From a checkpoint of a small transformer trained on Wikipedia.
Training: a variant of SOAP for these matrices, 853M tokens.
Each number is 128 + 24 x the weight over its row's rms, rounded and kept within 0 to 255. Layers, rows and columns count from 0. Numbers have three digits each. The size before them is the row's rms in percent of the matrix's.

# layer 4 attention query, 576x576, rms 0.102, rows 405-447,469-511,533-575, columns 240-287
066:188201158129118138111098083139074084128102142127134177117091141100134100120165121102148080117147125096155160143135094115115132156144122104137110
088:084123129125148103152123150090172187099162075106127119096167144136172150161104117160128128099124168141160126143129136173112140123134153158103149
065:154134131120142123128123131104138126120092117141123131158133145116141102147139120150148172095137118131145109173127204115136086124150121144097143
076:126119145112167155141164140106181183112162117128127116129130126140176159149102174152126196088130137170132131146127161154103091111111138116095137
068:120138149094141142109146096134132113168150122128127189143122126123140120150138126122179166108119106118160117117108135152162133150136121109116151
083:086088133120139159133131105129142119143163124113149154103154118127127158147137139170154164124155147132140130124155125156111135135122117147118160
070:088147145143109099168107088105144143135128117117149199085145157148127115107091172166155118127137142102139121110091106160146144127148125149139157
088:126144111137085124194059136101105105116136114107173108105113137098082139141108088137166148156127166144189149173128130159133157127133133181114122
082:155135129101099104119096156091136124119158130132155116086137166088108121116109143159109129135141132103123158157153126151149125130114079174089133
111:125113092128142187129155101193118093108124186143146125169125104101146111131140133127134123149184129114118129134171128090109125141123178102137141
083:127128172142133179133109086142155099147133131117159119121145118128149147118118142137134104175133139151164106140140128148086112127139122125107124
128:132139128123143096208067132129103107112152101148130123110096110090135137163108108153138148146107174132180142163155136189108174120130123158159128
091:141159127130098123128133116150123146087102161136146137171101159127148122136133135148124132152105147121143121157141138141123119137131136176132116
135:117154123120126162127116148087139153151144112094141097088141122101110157117128131105147111135162127119186121131153155140132127149102105154124091
136:122104134121132130105147126114128160115150115114095125131123091104159105119139107135120136125141154139128123084142147105092119159090115150110131
140:149143103107165149115109111161122132069080117101114107157136149123125176144085156131131137095138121122113148175154155110163152122101147114099065
133:048097154139132152080108151139129130184126165116146159109149098137121102131108118135108165161129129126129118156126122134159116123157121127127133
135:111154092143063161146115136106107128110115136143162105150132122140126193185101068135144119149160151093131149157142148133162088118165150147165133
139:087111154113156123089141132124124129133102156132140159122108139110121178118163129147137143145134121151115118155135112137066099130067099105136136
142:113136094119163152108136150153145160143170122110131128120122120127162102092091132095151122110199138156147117113143141133099107136146133135128124
141:143115127128110149177147114130153129124101109094117120105113155117142057154139156155144136165109120081147144105123117126118134126131128130127114
138:122091129123106096107159103123108106103121092144152095144171088099142094128126175107133090120126113128136133171111112123105141113147148146119114
137:106121193107124073109136136145144071143112116083125123188124149133121079073144144125127145124098129082097117114131089101117155146111134098150117
132:133170166148169166120094110147134098180094123119094166134142094134103086121112127146132155118147159105119112169144147109155144117096122131162123
133:097106128124139093134110143125121116100119129093113103137092144088119113123124138122099108137106128118151138124100168117147080159175161121122162
138:107090152144101157151102115107143179174126138106168079119126119109087124141097154080132103088122148158083151117104119117109142134101093155111154
140:136150149124129158078090134164145112123107102124067149162102110146099143108165074146148104110083155116130135135137141114149127169147087119100143
134:075107136149133073121163162100124117117119127126173173149082112146140136136168126121094121146140160096122132060117105146129095153132160162116126
139:120122109154122140160103101166145113111109147137115127164177123157115098110087148121166139127145091133064115103132114136162171147107121140130138
133:077187091119139118117144154122123097114140148153128116117133120200136134152136098123106128126127138127182130144123113151130162155162088150134151
147:143139103112163164122148127093088112118138134130110114135175095124136194113156140123121109153101105115113151145141145162119157166109141163152174
137:093129112168109187124083085140124135111117116113108129102122105099143069132135104109120113137166112085199112168107128113127123121156126114144132
142:089140136099119153124150141109134105158091093122119116114145109121137119126148173128156127125171098089157134065152123149119102117132161129135107
132:144096101120129129139090104096127113129136082122109107120134125134097160129110116117101132128097116134108129139081143138080128142121113135110139
137:123130128152135132113131122159127148129098100122105113127113080125135156158113092116150113128150143151108133167106109128089156086123147160123096
134:119111153106109109164110115136082094103142089136126054099143128125082136133105104106143153122126126131149126142148128149127132092107090152129138
134:203112103133114095087130107155084081134154093133139151134104091124084111132137089118142104128142104124169122119126100151123134085137111123121127
137:112137085104120144083119107120131087158125133135084137102155114146127162118176124071101113141159126131150097122168129097090148149158130095120149
143:112078152142096146158104113131107181065116134081165143090105128121100162113087160106139104102128140168135145102100143148122173122126122114164152
140:061117111142077103150114115092125133101138142141170138128172132164118094099122104123090134171082131136129094090121133100103109093109139143094106
138:126124155123128161153118183145106167134095081130139106151207108080092137096127075120119084126166161141135108158114113109109153137142135137146114
135:176125161123095090171142115155127150100116127060150112133125144106132125115125106114124107112117106127097135134121152172068103129128121138158143
136:126137106105108144109117146124185101132154117126139124095153162151106179088123125141130096128116119127138087160140107102091134078114148112148129
066:120115106152113097145144153132178134107144133129167172121134115171134141111113123174123135112122127136119098125100150125145068135149117166092163
087:200087097139136124107107098155127090133129123138109111139108109107119160137079151122128148131138119157108116119147155172122107172128098115101120
068:161121124139145124162095126110144100109103078128148137144119125141110117097115122141150131143133137169152135132125131161130109118153136170112109
085:184107132162112135102122094144130069132121167140128129122079104094123160108089177126147099138153136125106138126148150148116100161126089105119131
076:161090115107139131154106169127129143124147108133152158114125171129093129136109113157145108134120108187149117128108132139146129117165084146111114
070:168092053102161155136106128122113134128112119170184125113134153118100153149075120134108110122128154165110110143128150109120117168155140097111118
068:134100139113168092112146129121128143159131142144132131096153112089118140140160135126114146199151096128099117072092096105129129118174118136120127
082:131149119100117145168107148156155141110104079129133146133137152122140157161104101100144184099069128137175144146127183159092146068140148152137121
068:102146162092124101118145149113172125129166137147137132110135115155152104127093118129129151157167145127189162110140109120154112107120126152160096
095:084150133150151178129153136153090104125112144134167107154143140129134124163114123111127109090125143128141161126135183094117169149108163110120143
073:145128112169147160106123157141130098134124102178145101120125138094108140140139135124108102192109128096146142126115118133121085151148106116089144
113:109121167093143110151101125126096115105115106128116145141117081111137148151088089129102131129080143134179139151172133191108149092128130147134128
078:112154148123164125144137090160138074112147135156112141147105169146148134083129133154133137135125116139159143101159128125153108109143162178177158
133:114143117124147135139124137084140175128129130103155111074140106104107171124118144133143116175158128126188103127123154119142124113101099139142080
129:119115121131142139111113140119113149106177107128122089066099112139132098148124081098108124101149143132143112131119141119108127143108121158110127
146:163122100104126147089093103167127129050115133114142104149130154122140195151109169102120150091124119137113140152141163133186127138102129115115084
136:070151125137163162071074157138129156190134134116156168145142104133100111147126149111125144139146106115152138138123088143165139170149142118121147
141:097150080154091146133129129124124103111131115138153149132121152137115173153064047142135148128156168084157148146139120150128135136186153154129129
147:113108109107144111102145136125105130140141138129139142109118134123114188129127118166118122123132126129094121152147132136057101140094068111132148
159:105131105132166154114121114154135155126174094126134117108097132113135129105098097086152102123177131123168121131134142141094072102131104115134124
148:135115120155096157149138161116137133148105119122121156120107140108134059133154171159168130171126103100116158098108109117134116138119134148120109
145:156112151108102111120182100139111112121136101139152101121197105129168081142154183107149080125111119126124144181110119132081143112138156154101120
149:095123172111144079120108155121124056119132120081099109170098140139119094112134133175125154105109106090106126115122094128135150163100126113146108
146:167151164151134144158093103166156097181096158123112140138135120135113076138122123157119148100135139132123098183150156128114148161101095131148156
156:102148128134104098115133120136100112110140129114099111114105117111105146128076122162126116169120119110137142126106159110147079134167165121136134
150:091082161142103145154115138121148151150143144113178112128120149101082151130129170123147138087141134185096120112105138116130143125100111145108139
144:146152135116112192105100147149148090134118088119104111140090105144099148147163071146129118121088140117129120122149154109163113202159098120095139
153:106127124130100087144144143096112088112134122136163144160078109152142173125169111119114115129144157124117121089114107155088125145110145159121118
156:150126118146097140159106100122147088137136134152128110151165110131120112115087138115161135150145093132086129132121131125173186125110142134128143
145:061174115130154109117152136159134101142120122128115090144145125158140130144131118147088128112103127095153137130137102157155163140181106113165145
154:159153091131130174124142128117088121098118129130118112132150079114128218125160140106142097117106107105144146143142125146130151140107146151146145
153:095146128169094190135077118136129136114135106126099132108111103088147086147135127102114117139152102082185124168135169134122170157123112102122112
160:096162160122127148141135170107128096149111115113138107112120139137143123129134163129145112124158100098141140063169113138152127115136154116149128
152:123090109113118134149101144135105148115099093116148099127136096130107137122123128141113145113106096160112135105094154138089123151101114133122154
150:085119119158117123118131125155120151136097124135086112121092059122127139126109114107143107143145142143108121149127091108095133091128136171139096
151:126127122117140089173133132119100114093116124119126055082129125125105148144120113129169160177107109153137124100151129124127110083101080176143144
149:178103091143129091099133125116097114133139112136121142139143071122107138152135084131142122092138091115149127098122084133090132090123131119102129
149:121136113135137145113133130129132084162129137145102129101134110159114149092187143077097137127168128130138108128171170087121096117138114099139142
150:118077150126081150150124103116129173062139121113161132105128158116091183117088157082137091110096144115146143094101136169107179081133128102185149
151:077108116135096065155133124093107160104145155136163141131161133137153110115141117131120137177082130144155095088112136125098104082123162152113085
153:131097176105129117126127152150128182166092109129126129168196127079099171115151079137137091141134143130142111142131093117104125120149112143145111
152:163148148120093094164165138143120147082122119061171106134156154096135129129120110088126126106128100138123131148138174167085109133114140125124134
152:105123131125122140102110120124163108130136100138129129109147151146120167096147105154128082126146120116077103168134155106084096104130136132101138
121:155132129140170181126126120150143168143131142127126151182144135143134089092129116142153149086093084136159127095112117146150099147110155110141132
104:084129116118145128103153146107146116120137141084129096158149117149153143115111136100139112121104128121114124136120119169127178123143129139122128
107:156165107080152126142150086116131118066129075151130136139118082123109148094123104167139093165125141154132137177150193137143126094116144167126137
129:126149144125117107076105132086125143139160145145095119095101110119121159073122100164128138141116144107136149127101150131111101108136133165128111
110:127177126149115152145124123103170164135105137147117138135106175171100122077085136169155152107112180110180133118105123100136121133156127128161160
131:081109142125127123158099134089154129161136111090126076126109151123123144127122129100093129150126136143081121150100123119101161135173106149133135
115:082149117137118160093141135125140117107185087122144137155158120146092130060124099140134149128135147140112115107127150110173148133154135130174133
120:085119137160113143133137143141141142115144101133126137138148148101140109156161135118151118178134130113115098120137171127133095158162159137120138
131:155128155125144130132131162127109130152151135138089150133125134109145096123124073163127127131136139101113151145137100115115061116133100146155147
143:130100140098160119137158098171098137088138134116097147156110085125126110155141096126137118069149123161105120154129153096102087119118154148127127
139:114136122150125162107109127125129108106164129127119134086172125084131161117126110142129089126149178141087097167151111087093101156123175089121149
136:089135146096134118160111145150108124150151090124130124103095115141091148150088107148124143108149158133147131135118144144142104113126133174138115
124:170147108123126101126121150144102171093134149126115150165092122130119089151121090135146136143103127108178145114160137193126127098135118153145124
088:103102161135148133098133116136127109158060124094105131115090124152125137109113156091150110128114099098151121150131138097166166112097104112110086
078:117132106109110126168115133137128171116142142105103087068170118106166138134141117117095156128166185124113116078098111123094139164134129142136160
081:133139130145164114116158090112089122102084150093097168166099156149141154148107132123150138118121138162152140162143174109122108076092110109115085
081:143121104124114121152118167119129130102124146140129131118152170112142100142090127174103149135140101085110129140117130153125119117195136139114133
079:122106142091092162128099146106168135157086127115162149116165166153152151135144131121130102123136099116137142122132111147159131112156134132128148
074:111102134149117149117128124108152103084081141130130160143113162121137173122129115151145130155148146133091126146153091169059118126107135059150120
076:104097122134155149123150159144098129120175093116127120144149092110112127101116108102155105112154114126141112127120120117135156115103160123136116
079:162123108096096133175146139130157171124116114120133142122105142124159097147149135140105162176139085115130152132125118165102127097116122122153106
066:118061140130127132111147122152098101114118105174121086144157124108133076195115106140146061100136118149137109142098131106150089088145130139092109
073:123146151124135115143142141122158112150115164089118134133179136118148090064145114092128133143091109081115105133127088062162145101126151093136143
063:123085142166125174131083116104140120163094125103127131123141115173102082166127135138150161095113116102124122143123154099154118138119155114150115
069:092185150172159098104122163144092132089134135078090120131155116104140117109104125124140096126097171126141133113131141100141151171142146112124151
061:125115131108110125157122138094122202148111100102157130117133110127086109117108137156132154114152130142088127100137104138126124144103075140122151
081:106122142134121157101144139132097170158116111112080136136129125138117105092149115091153114138080133094126114137147140161132132162098094090111094
066:133136173080095085136159126109096111113153115126146099174063127158125147155126086103088167110183134119135128141152165111092129104132104146151135
070:108124139130103129137105096114142112139123159148055123186154124112109095160129109134186137115119116120131113118164115134122133146115110113138154
076:138190136125120105174142123137099124136126142128155094130112089172121130144131131100110145168075130110144145144128125138125151093095107154141101
064:120074079112168148092146144117102149155096138146121077129179183089123180106140113129137091147127093128124162113121165146149150131081150112121159
067:106115184144151188114156061121140147144151127116120115126113124132154137128140090087116159118117119099147095174106160154128168106128136113170127
075:105112130102139155111117117083133107150114077103109133113142122122121138106146127128193123138161120107139115126168121117071104128102125098132087
076:146106108113104111139118124100112148135110130124153149125125142121106145102110151127089107125076109098119131118115132163132133174145118128098129
075:106116139193120147133121101119110094152115121120119118143113117128130189152138114103134087135115175106105127147106150101117166145109122140122053
071:101113103098109078168108141119144164110167120146147086099147125110107130135113133130125154134192120137121111119163149147136106173145098181136169
071:181129096130134140103160078123136125109163136173162127086163124128096116117120127173125134135138090116156149134089117158122122127105113132162144
082:133158134136130132116111149143147169126121141101113133131115101102115124139163116088100118144145093140128123072129153155136112167132142103116126
071:132140158157108113161123139136132144120107137138131143129128178125125113143137134057150115123127157151118137135128178114104188148167122108134134
078:091132126168129163106122102085151069127152154122101146173117080151122126074126080129118129152101091125096123117097159097133066100097126138136112
063:123120142132132158128103129127142171118129143109125068103156156116103120173086106119160120133138116129149125133101130162090180112133144107137126
080:101111151088098079152122119168092196099124108097122109077150135109157152167156129099151086117146121112108124180149158144117111106103173179107145
073:146110144080103115103131159138175089077139107132168169121141176167131174126081110172095104135148106132127121183133119147113142107109111116130155
# layer 4 attention key, 192x576, rms 0.0926, rows 149-191, columns 240-287
081:115138118142089115136117112167121098146170106180117133111163157114122136152130159102152147125111108121111133136141116133138117141126098162127141
073:128148132142139133145117120138142112131134120097112104106142134146103105132125127158157167096113095195103127068102086066087145113174126088098189
068:111157134146106128138129127145159123103106149116107119141137094179111154164167119202129145151133135112127112147155124173139129161124089106164123
081:171150099129155111123089132102170075119163074131121091144153098080108141107142127087111161133140110147070127141128130141091136149147114113125107
088:128127097152141163139177130131125082131130135127140105131155090134145104103116112128138143113106121131144124156124123133112073114110095089095141
102:092120133150148116129132160109092145123152130089126156128104191144116141143128133143119140127112122152121172120095160105155151154143131132119109
091:123124128096104121135076121141089142170184127140119146110149106149087150126142122156164136111145131162129156117110172120109167103178098132119151
094:101112147157083126124114147135106072106113111116167104118141116116103126151164162206109068164160144116099140124126150120122151158121157134156133
089:142086130134112123100108139056158070130167125151095136102145141123128095098132111133144139167127154114154151131129083133168164141104126126094116
090:150125122093115109094139121129143167158111135131149105129125098123118111142107136098133099121142104090130112153147111127144144137102115170146143
128:145142120140137138146155129132159105104099133095106159160120130089121151129151098157141107090126143150125119132150154127075167143111167106095125
101:111143120119135145123118149129080185148094163109134110157127135100137159143105137136129145119140129133120177132153149138087125150117111100160154
143:122091143141141090122080106122080096129102170148105159124098102112104100160125123169122077179123151143177131156179132126104126157132122148135153
133:079167124136133179116110120122128113139103153125138145171133171069113139127165127156111094159156100086104124188147140121141119147133145123145095
133:130122128160109128151123109099144129137157156104106110112121134149142163083153106101136172161138135101113143090111088127156141197130112089107104
139:159164106121135117105178143140134093151095116134084113141087132158116123154138114158097112117102130131131106118142108143091124133138189107112087
128:136125158116138161101150121123178148173127121113122128136106143151136116120113114141117143166114116104038102135138104132130095145147134114152088
138:099108160150114117108120101117088120136132194105140103133151150139127162195146138145128095175155119108148145137159118131135118155107122095132183
135:088129106099135153116104127175123147124144115130079182146109120164123112176144118148179159125110142103148151138175135074119156134110139093130099
133:107126148141148120153140132124129128110122120131173104095132093156134132087165158126086176100129141107135143109154144066105112123160092112107166
143:140131125109105152117127122119141173172126138062112112141152131097123099095145117136131107133153174106141125135133091206129139134062117127135098
128:130113143136134111099130132121056167098132105134107165175140110089132134136094116109163153137115102130131124180132112084155129101127131113122119
135:082116136122151121090110157123143119121128107102137090163173122177119119082170095128119108140121122101151109122192096093140153121124102090148101
127:107163128119163188149092109128116112127081202121149134153144117119113087125157128170129141154138160127129102131107097165127132100119138157166123
132:106095162131151136137121130099108101109139122092117133113086162118119127133125179091133130134157124163107151142135127091131148109115101138105106
135:149102095121104118132167099109139125115144097121126115112113153115129127108118163102150121139154159153100114096092106119104122147157137156150140
131:134141150091120132119082135164135144094105151120142128138106133117117124075127150120132104105123133063090105087134149160129137155098129149129140
133:146123078095115151104088133199158111134139110109170148114115138139130104128108119137126160141126113118116090130142103155143075101098075147089117
144:108115132166171160076157142183102144147120154137141047167111132163113114133119147117139153122124105165120130131129104130121163111110156097119112
137:119095135132133149120123121083127168098164160145132167130126148143118107113095137105079157131102106117145113111107133128093128131103085100126097
139:159159129141096181120104124121133116144119133097088153111116084121117150139111157138117109123129154086154114150126126134130110157098133156143147
139:107099177129087128101076150142110156153142134127097114135112137133142104057150122139155114097130159130166097169134109130128135115188112125108118
127:076150135145112174131094138154141156133138138141122119120165126146113142167131129139151141105103133166087170121121152161124120100163120140089148
133:135118139118109132107117110138160096146116081123144080158143092143134139134123105118097159119117143129123150165164125147106147098102170150108109
139:130126094148121135126121129120132137120145110125134116123135131155164133183102125119125097142160147171133110121065139158122103144123148092128088
138:125124137136124141140096113159138109161126081143099158112134156099104117180095136109121112126132142139134099122070151140117117157159115181124119
133:153142103114134101139120113137111100142164152138129129115114122169151123123147151094125149127143129112112149123128129127103121143141107087114156
135:085135134136126126072162106073105152136147167149158122151123118103146116163178124125100101145134130090163096106142098152149131152172139132168129
140:090121132150101139151138109128136133104147128082133170132138128159121131126123163108152092159130149133088194090143147149145151120111129083135216
135:133146157111138147168105129133154122110140162112041119154158117138124135105112133120117176142131120138133051112133164094134118142165159126133121
138:126176116131155137172120127138128122140162112154104160117114118104107146082182140156121128148128170097127130147142099148147157134140132138147173
131:148111127139129104138172119084104109120110182105201157133120152121149127120138108129147142131143095088119140125104102166111107112147137121087150
140:100127124179132126146122117113130136095188119103155101098123106106113184117118153142140109115120138150154173172130105171132134087099135112129074
# layer 4 attention value, 192x576, rms 0.102, rows 128-155, columns 240-287
108:163126130148163105153148132129100093137124135118127132148118131142107109107085178134137196133129133143158141137110101113129103143116140133116138
111:156076136138089119121149121129130161154123136131146130147148165150088106081101160139138123156115127136116142140102120096168122142127121130120160
111:098116141141113112154128135139123110118106121140157084062143117126167115138094117123161117115096120131117120159158106149088128162167120125127100
106:090155152172096095124142143134109124134114149098131125156154123108139108112188139133142139095154130116116115102101150146196156171092157118116104
109:103143139110110099131115133179137127164148177115141171174123070098130137139111167101095207153116134108136161145097114130156144097088151152128191
109:154159085175110156146110125112128075119163141128058140113107135128094168153108122104150186104208113100153148130127156153137155129050093136109131
107:160133111070136120097118129140127111124121081175090116192181124129158174078121129130131128168117144149098120174100134111171155160119075121107125
109:098151119154170079097089141117129172134118115127139155116092115137100151123101103115128109151136142145123134121148125115179125114099132108134147
105:160148130138141146104144130130110156141086119108145096091117096109132105103144107084111098148120131119189154150128107135123129153126103070122120
109:133120127129121159131136142076134116152122166112142198117117077073172121117137123119116109186113129119119136092092068167152069132125139141113170
105:167100102178114106138152123165130069116059131138127101096137145138131116131147104120123106142142143107106110159144140140154135134120174126121146
109:149138121144136137152141110098105118090128159153105126118138099140151132133174157141124089120131113119135128153132097145069157171131099151120108
111:136141101098159135153114152147111109072121105121125145115103148147123178143093165163140103134139131129120123137110114160127104110120103144116156
110:129164178111104117126105115119102116132114148124126134140133091116136111166108143100144069149140114114159121080148111150152109114156118116116097
108:142164148101077145087150110103128124119152125123156107080132131129153146092132126140111192106119109107138127108113133184080080125118173128121119
111:136153091100114096094096121144125150159130123097117116125115134134107114147126147163113161135128159134148125148099090142130102112128133156147113
104:172119137110162150131117113145144155178107117120138119163159124141130111100120109155112135169127083145122144084136083125168128110142108118127151
111:161119111134120119090098151126122116150191176153120125177117156113133142115079078121131107097112118125129105105058073153149148104142119167133179
106:132158156189128153105106114158135121146128149127100133135134128121149118117145182124170127104123144127083131132136087151178134144162138135120157
110:107149108099121135087112102177136099141122108140149083057133140133083165140157116136119134153120146130174128154132127122167134130144121120134159
108:137129129105114131123122114155145136103091133133097124148123082109106114120125150157107106191155191154151158140153144124096154132133142123148182
113:152113106136120141125129140140120094105142147148087148132114111165117129123165110152127113122135119117135114133142098128199141117156122118113124
105:111119136134132110160126106073113136202127118120107123122092112124148133094139109093105136133161125117136114071120101130106139073156159165126135
111:159156094105129108109106144143127148112138115138149135150122134166111131114073107148110125096097118137141118124128109117184155142114111104153119
111:156131114129086124114142164114120086119089115142108101171146162099166144133143150136138084108146140135123135096131136119149144138147155118126069
109:142147163120125083109092145103104122149148086132143138124107160136112113112160159149137163132128116150180129109146146108124122122084130150131126
108:118087137121137101141105153135117159145133141135140116137130067114121159138148164112108138142088120139135124164132127124096101129079097120110109
112:161121111194091128153133147127131068121137142141089142103126109134104095136092121171126130136089084145172126113148108128121106151181105123122111
# layer 4 attention output (transposed), 576x576, rms 0.122, rows 384-411,448-474,512-538, columns 240-287
099:165127140127152100181140162156096069126098113148120157150179096169125125100130141119119101082119160097153134083093150186151106122157126133149121
098:125097101150174125134102114131135154142111109091102107124071090154078110164104151092089116144150138176117125126131119120125159153108114134117139
107:157105140129110099136150101164102141117105161132110143115140180109104114126138131112115116149095106131135128103149134113147094161189120120131122
103:126107133122147156108136140106130131142124163134160106116135151130136099119141117133088146142126108103057125099125153127119169096107116135116151
105:144114110168116102107120124132111175137119103133072121161081146114118129118079123132164146167149087165146169134128155146100118129144120094139099
101:121148138119108166120073102170137167118085116131133131125142086144122150161133105115097138093128126132110103100108138120145101103138137145178121
110:175135119154117119141158139133200177177150158097140147157136153127143157138083134108140111107125122098129121156129096111119141116122131092108145
106:082144101135116132129125093154097159179120116090143131097204122131113125114134143157129118099117126162128111129095132142169138130123098086101096
102:142137141157143104148140149136154135130159133142134118132113125160112115125141158115128069143144126094126164163133082111102117118155136101106134
093:181107176117126139145093096064114165122158118152128117092126131143136118125121122151123154103157101156129145104117163121123171102164136147160082
107:137129123112170102160141135140105091129126111141130147125134152145094137100146160115113129125139068096155108130113151159167101118172112093172112
098:118109132108158072101150125146105122155158137113088141083123148114077162132132124145119128116105109171136106124107117111153107131145149119095160
099:112138118119113105119121149134080136106136128125145119119111159180173138146108133092086081119096174125079083170146146139149098092111139114120115
102:119089148074153113169107128121119135138110119144116136125137147124113114081137117142163146151110116170155099128131091146116066091156136133138195
109:148106134099139122148169138114113147097131144134148097164095154141096111152125142199120102112115106171146139104145164122111178141135150114103088
095:140104146146125123104098131109102178167115141160105067150123114141124152135085163128121130158153113153123156108100115153152112094115109102078135
105:168117102134120132096133167117078160129130142168114134118162072129119137151108108177087146148107118115122146116151129163151118098165143121116123
104:093086109099110125117147193150142139136111134126065141118100144144105140120091109084116089095143143123133093125099136130134126123146061093129125
100:192108092104186101123103113131113142151146153118118132105136121132143133130137120157130107155145097139087155145129160113143140095145129126123138
105:120093112142110105154114131123135135113067146105118123146104141116104129149126105111144099071165094177145108121163139134148092106105102161128144
098:100101161147113120108176111169095135126102128130141098118152080123169105127110113126094133127159158077158117128151147113109105104121149132153104
100:105103124117106142121093152150098101105157131145130119139162093109146137161123122126094108134127147136121116124124148110154098113107157118129119
102:144102106156163124157130129140126167114148153133154129149106149130156162121163120139107120118160156096141145133073131114112139138146154091145136
102:134113090116114155145123117147101121120134143165111114119121095163130178145156112165153058140174098140104166182103136142100115161137137172110134
098:099119139083143121112119135098152158147148139136141143116146146128089131140141077133119158139101134114156135122122125096143144119095133145120173
100:096135110147121175140154143142102120162155105129097173127145112109137134124101124122147151128089089144132150137111124153165123121121107114133102
092:121116138118070120141112166112163154102107105170134116118112095126131143137126130121152117151118104096128134143104126133095130143128131135115075
107:158147134120114090070147097116135149127139097130112131128132133144134153133118136090149115174123158086144117129128117137122072081089103117163110
110:126127141143124096125149131134134046110113118112128105150172105155115124107089178095102161124103124115117152071109143173074127125146075103079084
109:117126087173123117131117115162141184119125124111140113163101121120120115099112105147146118136150148142124155147115109111154185152141124153132155
110:122133144106167117122167138143130131122146142127151162121150111129117155154151149133177112135150113144123104127152104163112140153155158155148170
109:119115155136122164117110138137147156118084138103124151122171105113141106095150117148142130107132096076089124148072142118120162133107147146082117
110:133133155118108144119108131153129146089155119114107103149109078069135173126069149088140142138139140077144160130126145112094130121130132134152106
108:103159145171111125090104132124089130095137164117097165146126135127111133152140111133107114083116131140101147113114195074113160122096121118150137
107:097123108112117090114115125176175133165145126138128126120108134143128162158101135133137149127123124201132108134117128104078125155172125122149130
104:106157134154132099169092143086124144159129126126150129119170134147118122134146114108156148130147096133127167201155145120110131132121092141079107
107:111135098128105113174127120138128130118121153131120093110146119141152109109117121123160121133133172097132139143117125122142079164142097096129112
115:148145149167148164133118105124138146134104080085108116106118125081125126103114103124093129138121095132097152111108118128112115144098143177150124
113:143131133161140121134104099088110078131097130141141123153138123113125129145163109139103107176170141103134121173141136144143154105170130135116122
113:139138102184123115131129081087113143149153196131128151128094171159130169153141138159096126144126131122153110132136119122119151118114124160098172
113:112141137110123109122127151154143076105135156151159138095101151133145148105084137122152141154142126129116091123099105135096101165124142154118154
111:145126157140175109165095126129096130115112135129130101158109118160101150159125130070088105159139157131132153124179180162129157145127129126106099
111:106115156096119098159154133121095126100146123103113098094156135132098111126129148121122190158099131136144145089129119115159092100122157077133114
105:137116132099106075141153123110097115113115155103131086102160139101122112156092137135127166156153153131136116125126123140133110160129130137148137
113:147153098127127140073144114123105203136145121146129100148160100146110098125172110124163144150117119150113144123095090117175112131167120130105163
119:154143121139122132149134130120107118106173168127121100163118139078125120124086120126165064145120116052097111161072092109121139138116119099090115
116:174130139162123099150118109134072094142125103092116086084137101117115150151131172110140082110112142177104122101077120123105122097150155120110095
107:124079091135102161109098141135148115144150145095140097156175099118129131161172109125138084075124115123131113150174093125132099117122122134155125
107:123130155119162082096131100112119138117112180144139146101137131139115131108133121118094101122133150135137157147150125180106177128140130122120104
102:147101130116147113097136144157154096077134134117134181173151130163116159122138145162145091121075114121175108143115105149146130112151116140091114
103:116123092138144147149138126083094135132156085119132097117062149141160121123126121109125127110171126145178150117116104161147139097144096140145134
107:141113088126093115094112132118137157120127139115165141094068116173118091138108107131114152135130130186113111112162127128125130175149127126168143
107:099141093117153139130155125111129115147126105129122106139106171145135129138145114114126104118160138096150084127143174078114108117144127137166167
104:142132144080126137168156156106111136119116087121117152104099143134117151114053155160145158125122104119161111147106128105132143088139099127121125
107:105126114148104104146099119119128156131139161161126130154121126133140161150141126145123138095121133128117108135123161110107108171118132112125137
095:126165121144134197138189169131100126112112136109136151174157127104107140129112129119152128118126117104143103139092136121097109130113154120124166
098:143114091171170143113129123116171114137080123156123137166153142151143088093119174158129132137123103137081159190159150155143110135139127113121132
091:159130111078131122179133171137113152119146150109158114142161135130136137130143138110106134115106132091083104129139097129130114108142153153148140
094:135149133153103121096089133151125145124078138124078139117112107112116125159103150148107070129153130147121150104106138134133121129121159157117153
089:132144183100125180168094131113121133097135141124150121109110100124153184130113145099103157168148131082111129128104099106134136096120110169122131
093:157142182116093109111088109154149120151143107111184138130155144115122122130143115143139199103107100142168131140140127115166123134114119113128115
094:143147133086118113135143140183069134109154152130088096141097138121114118127090163123130130166112155121106130100145121094148125137096083093101105
095:119113108155118103102157137119135188140127130124077120130102141111113112078127111129100102104126133133128105120156102113140168147115116129123126
091:138165131153136118091149125094156084124127103132129129124119113138149130083130133132127093149100107089114162117162122117132084167136124141092135
091:130128132156151139092095154087154154142125125142149148097135133104130129093122168090123160131108170136137119124090085076107145079107123148140107
085:184097085169153145131127129131158112148138163168130118097161148083102110178154125125162141131104098151132129181110095135166152113083131144172120
092:117126187138127166118168130095141161116154167159093110175137120121161152127124127112111117110159120178144171143155121179084108116127155108178090
092:135098188126097171130130175132127139117152128110150098132118137125121165108092110131140158136147166111147072134163122129117125105119162114126138
094:130120147119146092127119110130146101111147160166114118133106138109120178138149107129109099111131133098129137116148154142159106134124134143138113
085:121114152141123125189117107166097115139100104141136105155112125137157116091156113096110125098151163193182097080175147120122107139132107113137089
103:186124103148137130111142102132135144171115097131108109088131066125122146121128120175135089140129106143190140112139087102155102114120129148127132
087:107120149160143118112095089110121132087093103123115138155137075081128136128117094131181127110112143146173130154124133126123083139121152158137159
089:116123113106115125120112135153162137109163106164124099108091128084142158074129104178133114136112159162080080118123106096152141138158128140099174
086:157083067114128117112123059130127088134085134144137157118103106138099159157082170160147124067122152162146152155114129107137125125133148112122139
097:142119130128159153103162073152113107122131139109129125123125139097140116154113104129166111124149131128122113089125085140156137113126085131128096
094:156098140155104130148173079128159122161131157101128122085123156133136137161127131185143118113145157122153114140131123128108124176108124081165127
100:109080181153126129113127153151158096108165125136093135120124146144109136091135097134121111129164131045163104091121183131107101125107074132116114
091:090102134099125102135134115164117134140137174122133093133130071117119165139122115120134102143147104111139130141116096112138101149063137156124144
091:110122150146102114104117165137136080091119136142151124090110179162113114074131156168102111128171132082152128139176143131115168126155146137099141
099:154108091133120109129136119142151137134077105148102180117139169114103135134154146147177127118117176093155163097093129110180147121135088126128121
090:108069118149154150078124131119111112134153073150119157139099100137133098156139123129160088141097124132098151121119142139127134136121127129126136
098:112142142071132118143101134126090162134117151126110169151136106152138103134125118116124101139106110099134105087084108131112097133136183116122153